config.yaml
head_dim: 64
vocab_size: 2048
norm_eps: 1e-05
bias: "qkv"
parallel_block: true
init: "normal"
init_std_o: 0.0
grad_clip: 1.0
doc_mask: true
Each number is 200 + 30 x the weight over its row's rms, rounded and kept within 0 to 999. Layers, rows and columns count from 0. The size before them is the row's rms in percent of the matrix's.

# layer 11 attention output, 384x384, rms 0.206, rows 33-66, columns 0-95
102,265,186,216,234,186,183,200,173,216,190,220,234,239,214,263,203,197,239,212,177,150,175,205,222,252,220,214,217,166,203,248,192,265,151,207,259,159,149,177,179,192,208,188,214,226,248,240,211,259,217,219,208,202,150,171,210,153,217,252,221,184,201,202,165,223,237,220,234,179,231,194,230,180,160,195,187,223,207,206,163,198,191,180,189,200,177,287,196,193,193,263,158,167,178,221,144
100,134,253,216,219,169,211,165,154,209,191,233,197,175,272,213,237,189,179,191,202,189,194,225,222,178,221,146,206,203,157,199,209,200,221,211,223,177,207,173,175,232,202,203,192,199,240,217,161,210,192,168,149,247,232,197,177,215,206,210,192,176,233,211,198,210,258,142,189,200,271,260,203,163,161,158,216,206,227,213,230,186,153,181,180,224,218,214,180,248,170,222,216,148,201,174,148
102,182,195,234,149,182,183,193,183,202,112,226,181,197,254,245,218,212,177,187,222,225,204,159,210,231,191,208,188,221,164,167,223,196,192,257,229,201,177,254,211,203,200,160,212,245,151,274,179,191,225,216,198,185,180,198,218,126,214,202,239,187,249,213,197,189,235,220,193,195,210,218,225,232,182,167,226,165,165,187,179,200,166,226,190,206,215,243,185,196,208,215,198,245,251,229,206
098,202,231,185,231,219,206,213,191,218,209,161,239,219,169,221,280,161,156,205,199,240,222,222,210,160,243,199,187,227,197,180,261,220,215,255,200,199,175,211,198,200,168,227,214,239,188,195,208,203,180,170,201,198,221,221,203,152,183,203,203,195,210,221,176,207,192,232,217,256,226,240,242,214,226,231,217,225,233,225,221,163,231,243,157,238,189,245,131,264,272,246,201,175,214,210,201
101,249,152,245,238,219,176,195,175,201,203,209,199,201,235,192,164,210,153,179,225,214,223,160,174,225,202,169,157,178,167,192,181,203,210,218,225,204,200,214,235,203,185,180,207,187,238,188,165,224,233,235,208,237,218,208,216,191,209,198,268,195,212,198,210,228,203,158,214,214,238,180,169,204,211,186,195,136,210,219,170,240,158,219,158,214,212,209,178,181,233,247,204,152,208,122,185
096,184,214,189,234,184,145,190,239,127,119,232,205,217,191,238,203,237,186,176,203,262,169,200,210,186,201,202,212,214,161,204,205,172,166,181,214,164,196,171,149,202,195,210,247,232,201,195,221,197,185,213,236,207,159,184,164,188,233,215,192,211,153,178,206,138,187,200,199,256,182,247,230,187,173,200,218,222,211,206,131,217,186,212,209,266,228,228,205,186,141,197,252,229,163,281,141
105,179,217,191,218,187,180,256,186,113,188,190,182,236,178,203,169,165,165,163,152,166,223,228,231,203,206,164,187,207,251,213,228,192,197,188,203,184,225,248,207,228,169,215,242,215,166,194,207,138,196,175,171,224,211,219,210,175,220,200,212,166,188,196,160,223,168,164,182,194,292,246,179,152,207,200,211,160,148,204,204,151,235,198,184,206,173,173,249,184,203,220,180,207,211,203,238
095,189,210,232,120,232,166,233,218,189,187,176,210,167,188,204,226,242,188,187,170,194,191,229,180,193,227,206,195,179,213,216,150,147,209,205,191,183,161,185,205,207,150,166,152,186,167,204,206,197,182,169,239,204,208,197,186,268,155,160,151,205,231,196,216,162,223,261,210,155,214,211,175,226,231,169,197,236,161,168,271,214,186,154,209,201,256,222,176,203,201,192,215,237,226,188,193
097,157,183,170,182,229,189,193,192,223,179,206,259,201,150,213,187,201,178,226,148,154,229,175,204,175,212,185,191,236,150,235,260,233,178,198,219,234,225,214,200,253,233,164,189,192,238,222,228,182,208,183,224,180,184,212,220,231,177,233,275,197,224,185,224,246,131,186,207,160,234,255,226,232,227,250,198,208,194,197,200,133,196,147,205,223,177,222,214,222,252,178,219,200,223,212,166
097,216,217,217,216,177,205,193,195,194,180,211,234,194,254,231,227,221,204,225,197,259,245,202,217,207,158,226,201,185,172,218,233,218,192,178,211,250,225,167,148,209,177,216,202,153,219,242,207,223,173,202,222,200,203,172,159,174,171,174,255,204,99,181,179,215,231,216,233,233,134,167,139,120,208,214,225,195,219,173,258,131,152,135,188,215,198,143,209,234,208,260,201,145,199,267,250
100,190,215,192,156,190,257,156,196,142,193,201,189,228,269,217,157,177,170,244,205,220,182,221,173,263,213,191,221,237,176,203,172,232,228,225,212,182,192,231,214,167,164,174,209,204,161,190,259,217,228,172,189,183,181,184,194,230,188,172,156,246,141,173,194,207,157,238,182,192,228,277,253,225,190,243,162,198,227,201,195,235,173,221,222,221,163,255,223,189,168,209,204,192,182,192,197
101,178,170,225,248,203,226,170,174,248,231,127,244,179,228,143,210,223,195,196,242,193,180,195,229,173,147,252,194,280,170,215,252,182,200,216,209,216,213,197,215,182,204,248,183,175,189,234,193,202,182,241,185,207,203,171,181,222,236,206,227,170,191,182,198,214,187,156,228,139,193,223,209,170,247,190,223,173,263,262,152,169,238,186,211,212,199,181,154,226,164,140,268,255,144,195,195
098,211,244,195,183,195,198,160,180,179,186,180,198,219,177,217,233,215,171,195,192,272,212,147,116,196,259,160,206,248,209,192,169,162,230,230,237,118,217,149,203,263,208,194,212,190,233,155,189,149,170,161,160,202,195,222,235,221,204,133,188,172,183,230,234,233,193,219,221,177,138,192,171,207,184,209,198,207,171,185,177,196,200,245,167,209,219,183,193,203,219,224,157,255,228,182,196
104,249,198,101,224,152,220,172,227,190,211,164,206,196,224,209,164,146,200,197,157,215,228,264,168,218,264,249,156,236,139,204,178,214,172,247,226,172,227,176,162,178,156,231,159,149,168,232,163,180,228,226,245,249,233,177,224,183,205,220,191,198,220,234,187,179,253,184,187,212,189,260,214,166,227,187,208,206,171,205,241,252,230,153,171,211,168,170,255,185,176,203,193,169,234,202,211
098,145,147,121,166,207,177,218,208,221,152,128,207,207,201,186,244,174,204,225,220,225,202,156,207,194,185,155,217,207,244,187,152,192,247,161,236,173,174,204,182,221,233,223,214,173,203,256,203,170,253,246,223,234,237,182,239,185,176,206,203,197,183,214,191,212,135,222,189,154,223,194,203,173,220,145,205,196,157,238,201,279,246,200,206,203,193,228,183,187,216,231,180,212,224,174,172
091,186,166,205,221,223,198,196,192,222,226,159,172,212,242,222,220,167,189,155,208,169,186,168,229,143,139,222,283,172,152,203,170,193,261,253,187,205,213,182,208,188,192,209,221,221,240,203,237,180,187,166,230,211,181,249,234,184,227,210,161,179,168,205,149,215,153,206,201,233,202,262,197,171,197,215,257,181,199,179,194,208,235,198,152,305,169,168,186,234,210,169,122,209,258,205,204
102,187,146,152,205,204,208,192,156,193,190,231,220,164,206,202,199,171,208,211,206,191,231,163,233,199,208,186,191,239,196,166,136,178,181,133,204,252,252,180,222,236,179,227,213,289,216,211,200,176,200,199,193,190,165,193,191,202,152,227,189,199,193,203,170,176,149,182,142,222,224,203,199,141,165,157,166,243,171,207,272,210,235,191,179,229,207,213,193,241,211,154,232,179,227,189,142
096,170,197,202,128,264,172,151,219,241,196,229,228,233,220,155,224,176,127,204,150,191,190,175,162,187,216,199,216,233,179,239,193,177,214,191,244,175,133,196,156,218,203,219,191,237,210,203,212,225,219,164,167,196,139,177,186,149,232,197,213,164,182,180,202,153,181,181,190,161,146,202,168,156,221,173,181,202,140,183,210,205,175,197,195,183,200,215,257,211,236,254,143,190,208,186,241
103,216,160,182,212,228,227,181,189,183,152,187,156,153,225,210,191,231,191,202,205,148,181,276,162,200,230,202,223,238,188,225,226,254,180,212,212,230,193,162,176,172,178,198,188,226,191,239,188,203,243,173,203,218,149,204,152,197,168,189,174,139,214,183,184,179,198,207,161,207,188,171,169,149,227,217,197,144,252,233,175,170,226,221,277,174,232,250,202,183,219,235,146,221,235,187,201
098,176,173,177,211,184,195,260,227,177,192,150,260,186,199,245,224,199,247,240,167,174,189,229,167,226,196,158,199,214,212,179,173,207,194,194,196,219,174,197,230,206,217,187,214,155,185,217,195,216,209,222,166,109,204,195,200,206,176,177,209,240,225,188,195,148,252,238,241,222,202,163,209,192,240,180,217,174,230,192,207,209,134,241,204,182,160,204,164,172,200,249,187,207,219,207,176
098,170,198,183,201,204,227,186,210,232,199,201,246,202,201,187,210,243,184,280,197,187,236,187,195,215,208,217,203,207,174,163,226,193,148,183,267,181,178,211,216,208,259,224,255,196,153,177,159,251,221,228,178,223,184,233,233,206,207,239,150,195,171,214,182,211,172,196,167,194,233,228,196,210,162,222,190,179,254,199,130,208,186,201,189,241,169,188,185,259,174,243,182,230,203,164,165
096,177,151,255,178,186,259,259,212,178,175,153,192,187,140,166,190,187,217,201,233,150,225,211,167,235,166,177,165,207,174,187,180,232,181,235,241,210,201,155,233,232,169,153,205,201,214,175,241,181,214,222,233,228,193,121,210,194,214,223,181,188,187,157,191,153,211,221,177,250,188,199,163,184,217,231,204,206,173,231,196,195,155,271,238,216,171,167,195,206,218,176,180,227,181,268,236
103,174,223,232,247,282,201,164,191,191,193,206,169,171,238,185,179,151,214,108,212,212,226,207,200,152,237,147,194,178,211,249,202,211,168,212,197,172,211,218,198,219,156,189,257,221,248,205,193,208,222,191,210,191,198,252,157,233,177,141,194,156,142,210,227,194,213,158,252,189,191,164,125,248,174,180,178,245,225,177,222,179,156,161,196,142,166,214,184,217,229,192,119,170,172,220,217
093,147,220,210,224,232,182,215,233,228,145,216,207,152,158,221,188,176,244,235,190,201,194,175,277,193,193,223,191,206,214,187,209,164,258,196,212,168,187,249,149,193,163,190,239,173,193,198,159,271,236,202,209,204,202,156,241,178,153,201,195,189,193,154,206,253,233,148,166,163,187,199,274,187,269,183,264,152,154,213,213,222,242,197,150,235,187,193,191,202,150,227,168,204,183,202,212
104,202,180,193,199,151,200,226,214,221,202,205,191,235,185,171,150,242,212,136,228,130,192,139,195,228,198,214,243,171,184,220,200,156,192,238,222,241,176,172,170,193,195,165,215,208,198,179,233,175,231,236,162,202,170,172,258,299,222,181,228,221,210,177,188,186,159,227,216,231,213,170,176,222,143,193,240,180,208,276,194,122,202,195,205,186,192,203,189,199,188,228,190,150,156,167,197
100,133,196,190,163,162,238,237,226,176,174,197,183,185,230,245,216,165,220,227,267,162,150,243,199,143,183,199,195,186,162,217,185,178,184,198,189,187,202,231,190,198,150,210,211,171,219,207,165,195,217,270,203,226,235,183,183,235,212,199,210,198,255,174,224,185,233,147,210,224,175,188,234,240,190,187,158,160,220,212,176,128,209,241,162,195,203,200,205,174,195,202,183,214,167,175,233
102,258,214,169,220,215,214,195,245,124,221,197,214,187,213,231,195,194,229,169,220,188,163,181,205,234,145,211,181,146,212,227,195,185,115,177,221,198,235,233,138,277,193,179,183,247,176,188,181,150,189,230,221,185,146,214,232,212,171,222,232,231,176,163,187,189,164,159,183,234,180,207,165,225,211,249,232,252,239,205,198,261,251,198,188,173,153,227,183,187,209,154,149,168,230,238,198
096,181,175,194,136,188,175,224,228,187,210,188,178,186,214,216,235,185,269,157,247,205,259,215,178,201,186,210,188,228,164,196,198,171,216,195,196,190,216,177,205,194,291,147,217,273,224,245,212,228,219,208,180,219,216,237,185,159,220,189,193,208,202,263,246,143,205,166,233,197,232,184,165,177,185,216,191,220,201,224,201,218,238,202,186,169,187,141,160,213,179,179,230,210,183,217,164
101,201,192,210,97,226,157,186,203,201,226,179,221,212,204,197,191,190,232,224,137,145,138,189,159,221,169,205,228,161,183,158,181,240,204,142,217,227,199,186,215,185,215,171,217,206,161,142,130,198,182,237,187,210,207,179,238,222,173,212,146,197,189,211,169,183,144,219,163,244,180,198,206,201,195,184,203,180,155,187,248,219,213,202,214,228,199,196,237,211,141,167,233,197,187,200,157
093,203,210,256,236,191,224,201,207,217,263,220,210,177,162,161,225,256,177,218,210,138,211,225,207,199,187,203,207,192,203,163,131,194,189,235,205,166,207,241,216,186,215,149,136,211,260,203,238,247,223,168,242,213,147,236,217,246,162,225,208,154,193,206,197,187,217,218,204,194,158,244,233,215,201,150,192,220,263,169,204,206,258,191,238,218,236,298,233,209,216,234,170,230,236,189,215
097,184,238,185,174,214,177,165,262,176,220,192,242,184,172,197,220,218,191,241,211,173,185,235,214,197,158,251,224,184,220,173,202,198,222,239,157,195,264,180,172,242,184,203,193,157,228,243,206,194,226,224,210,183,137,191,209,198,166,144,264,218,204,242,210,247,214,231,159,192,253,205,153,263,218,170,195,166,260,203,156,237,215,202,162,188,204,173,138,196,231,158,253,137,130,169,152
104,257,183,211,204,172,184,202,166,181,196,191,196,170,254,200,233,134,189,207,215,210,202,195,148,175,179,231,172,236,238,240,187,198,202,180,193,174,135,182,176,160,180,196,201,198,178,198,208,212,151,224,224,177,190,151,219,201,171,190,123,153,187,231,171,187,199,239,208,236,206,246,136,219,143,245,181,229,200,207,261,124,228,188,203,251,224,224,209,215,219,231,258,189,234,181,231
104,154,183,169,183,248,247,180,184,208,253,218,205,210,164,176,219,188,181,258,235,148,205,202,198,214,204,241,223,131,260,203,207,179,174,208,240,183,230,163,233,219,226,238,194,178,222,198,202,161,200,199,215,152,195,141,218,177,175,178,207,207,204,206,169,168,220,183,188,235,219,185,228,157,244,221,213,202,227,239,253,217,203,198,143,244,190,210,233,216,192,193,210,190,194,184,197
099,183,194,190,226,255,198,166,216,209,189,180,212,176,166,195,207,149,221,187,221,188,200,176,221,184,181,221,200,250,227,200,236,208,178,176,128,201,154,208,218,158,188,203,155,210,178,182,273,234,190,185,219,255,217,209,243,227,175,167,173,259,199,155,194,195,179,172,184,225,238,199,219,222,219,252,188,185,216,239,174,229,171,226,180,192,183,177,221,212,252,172,240,258,186,162,206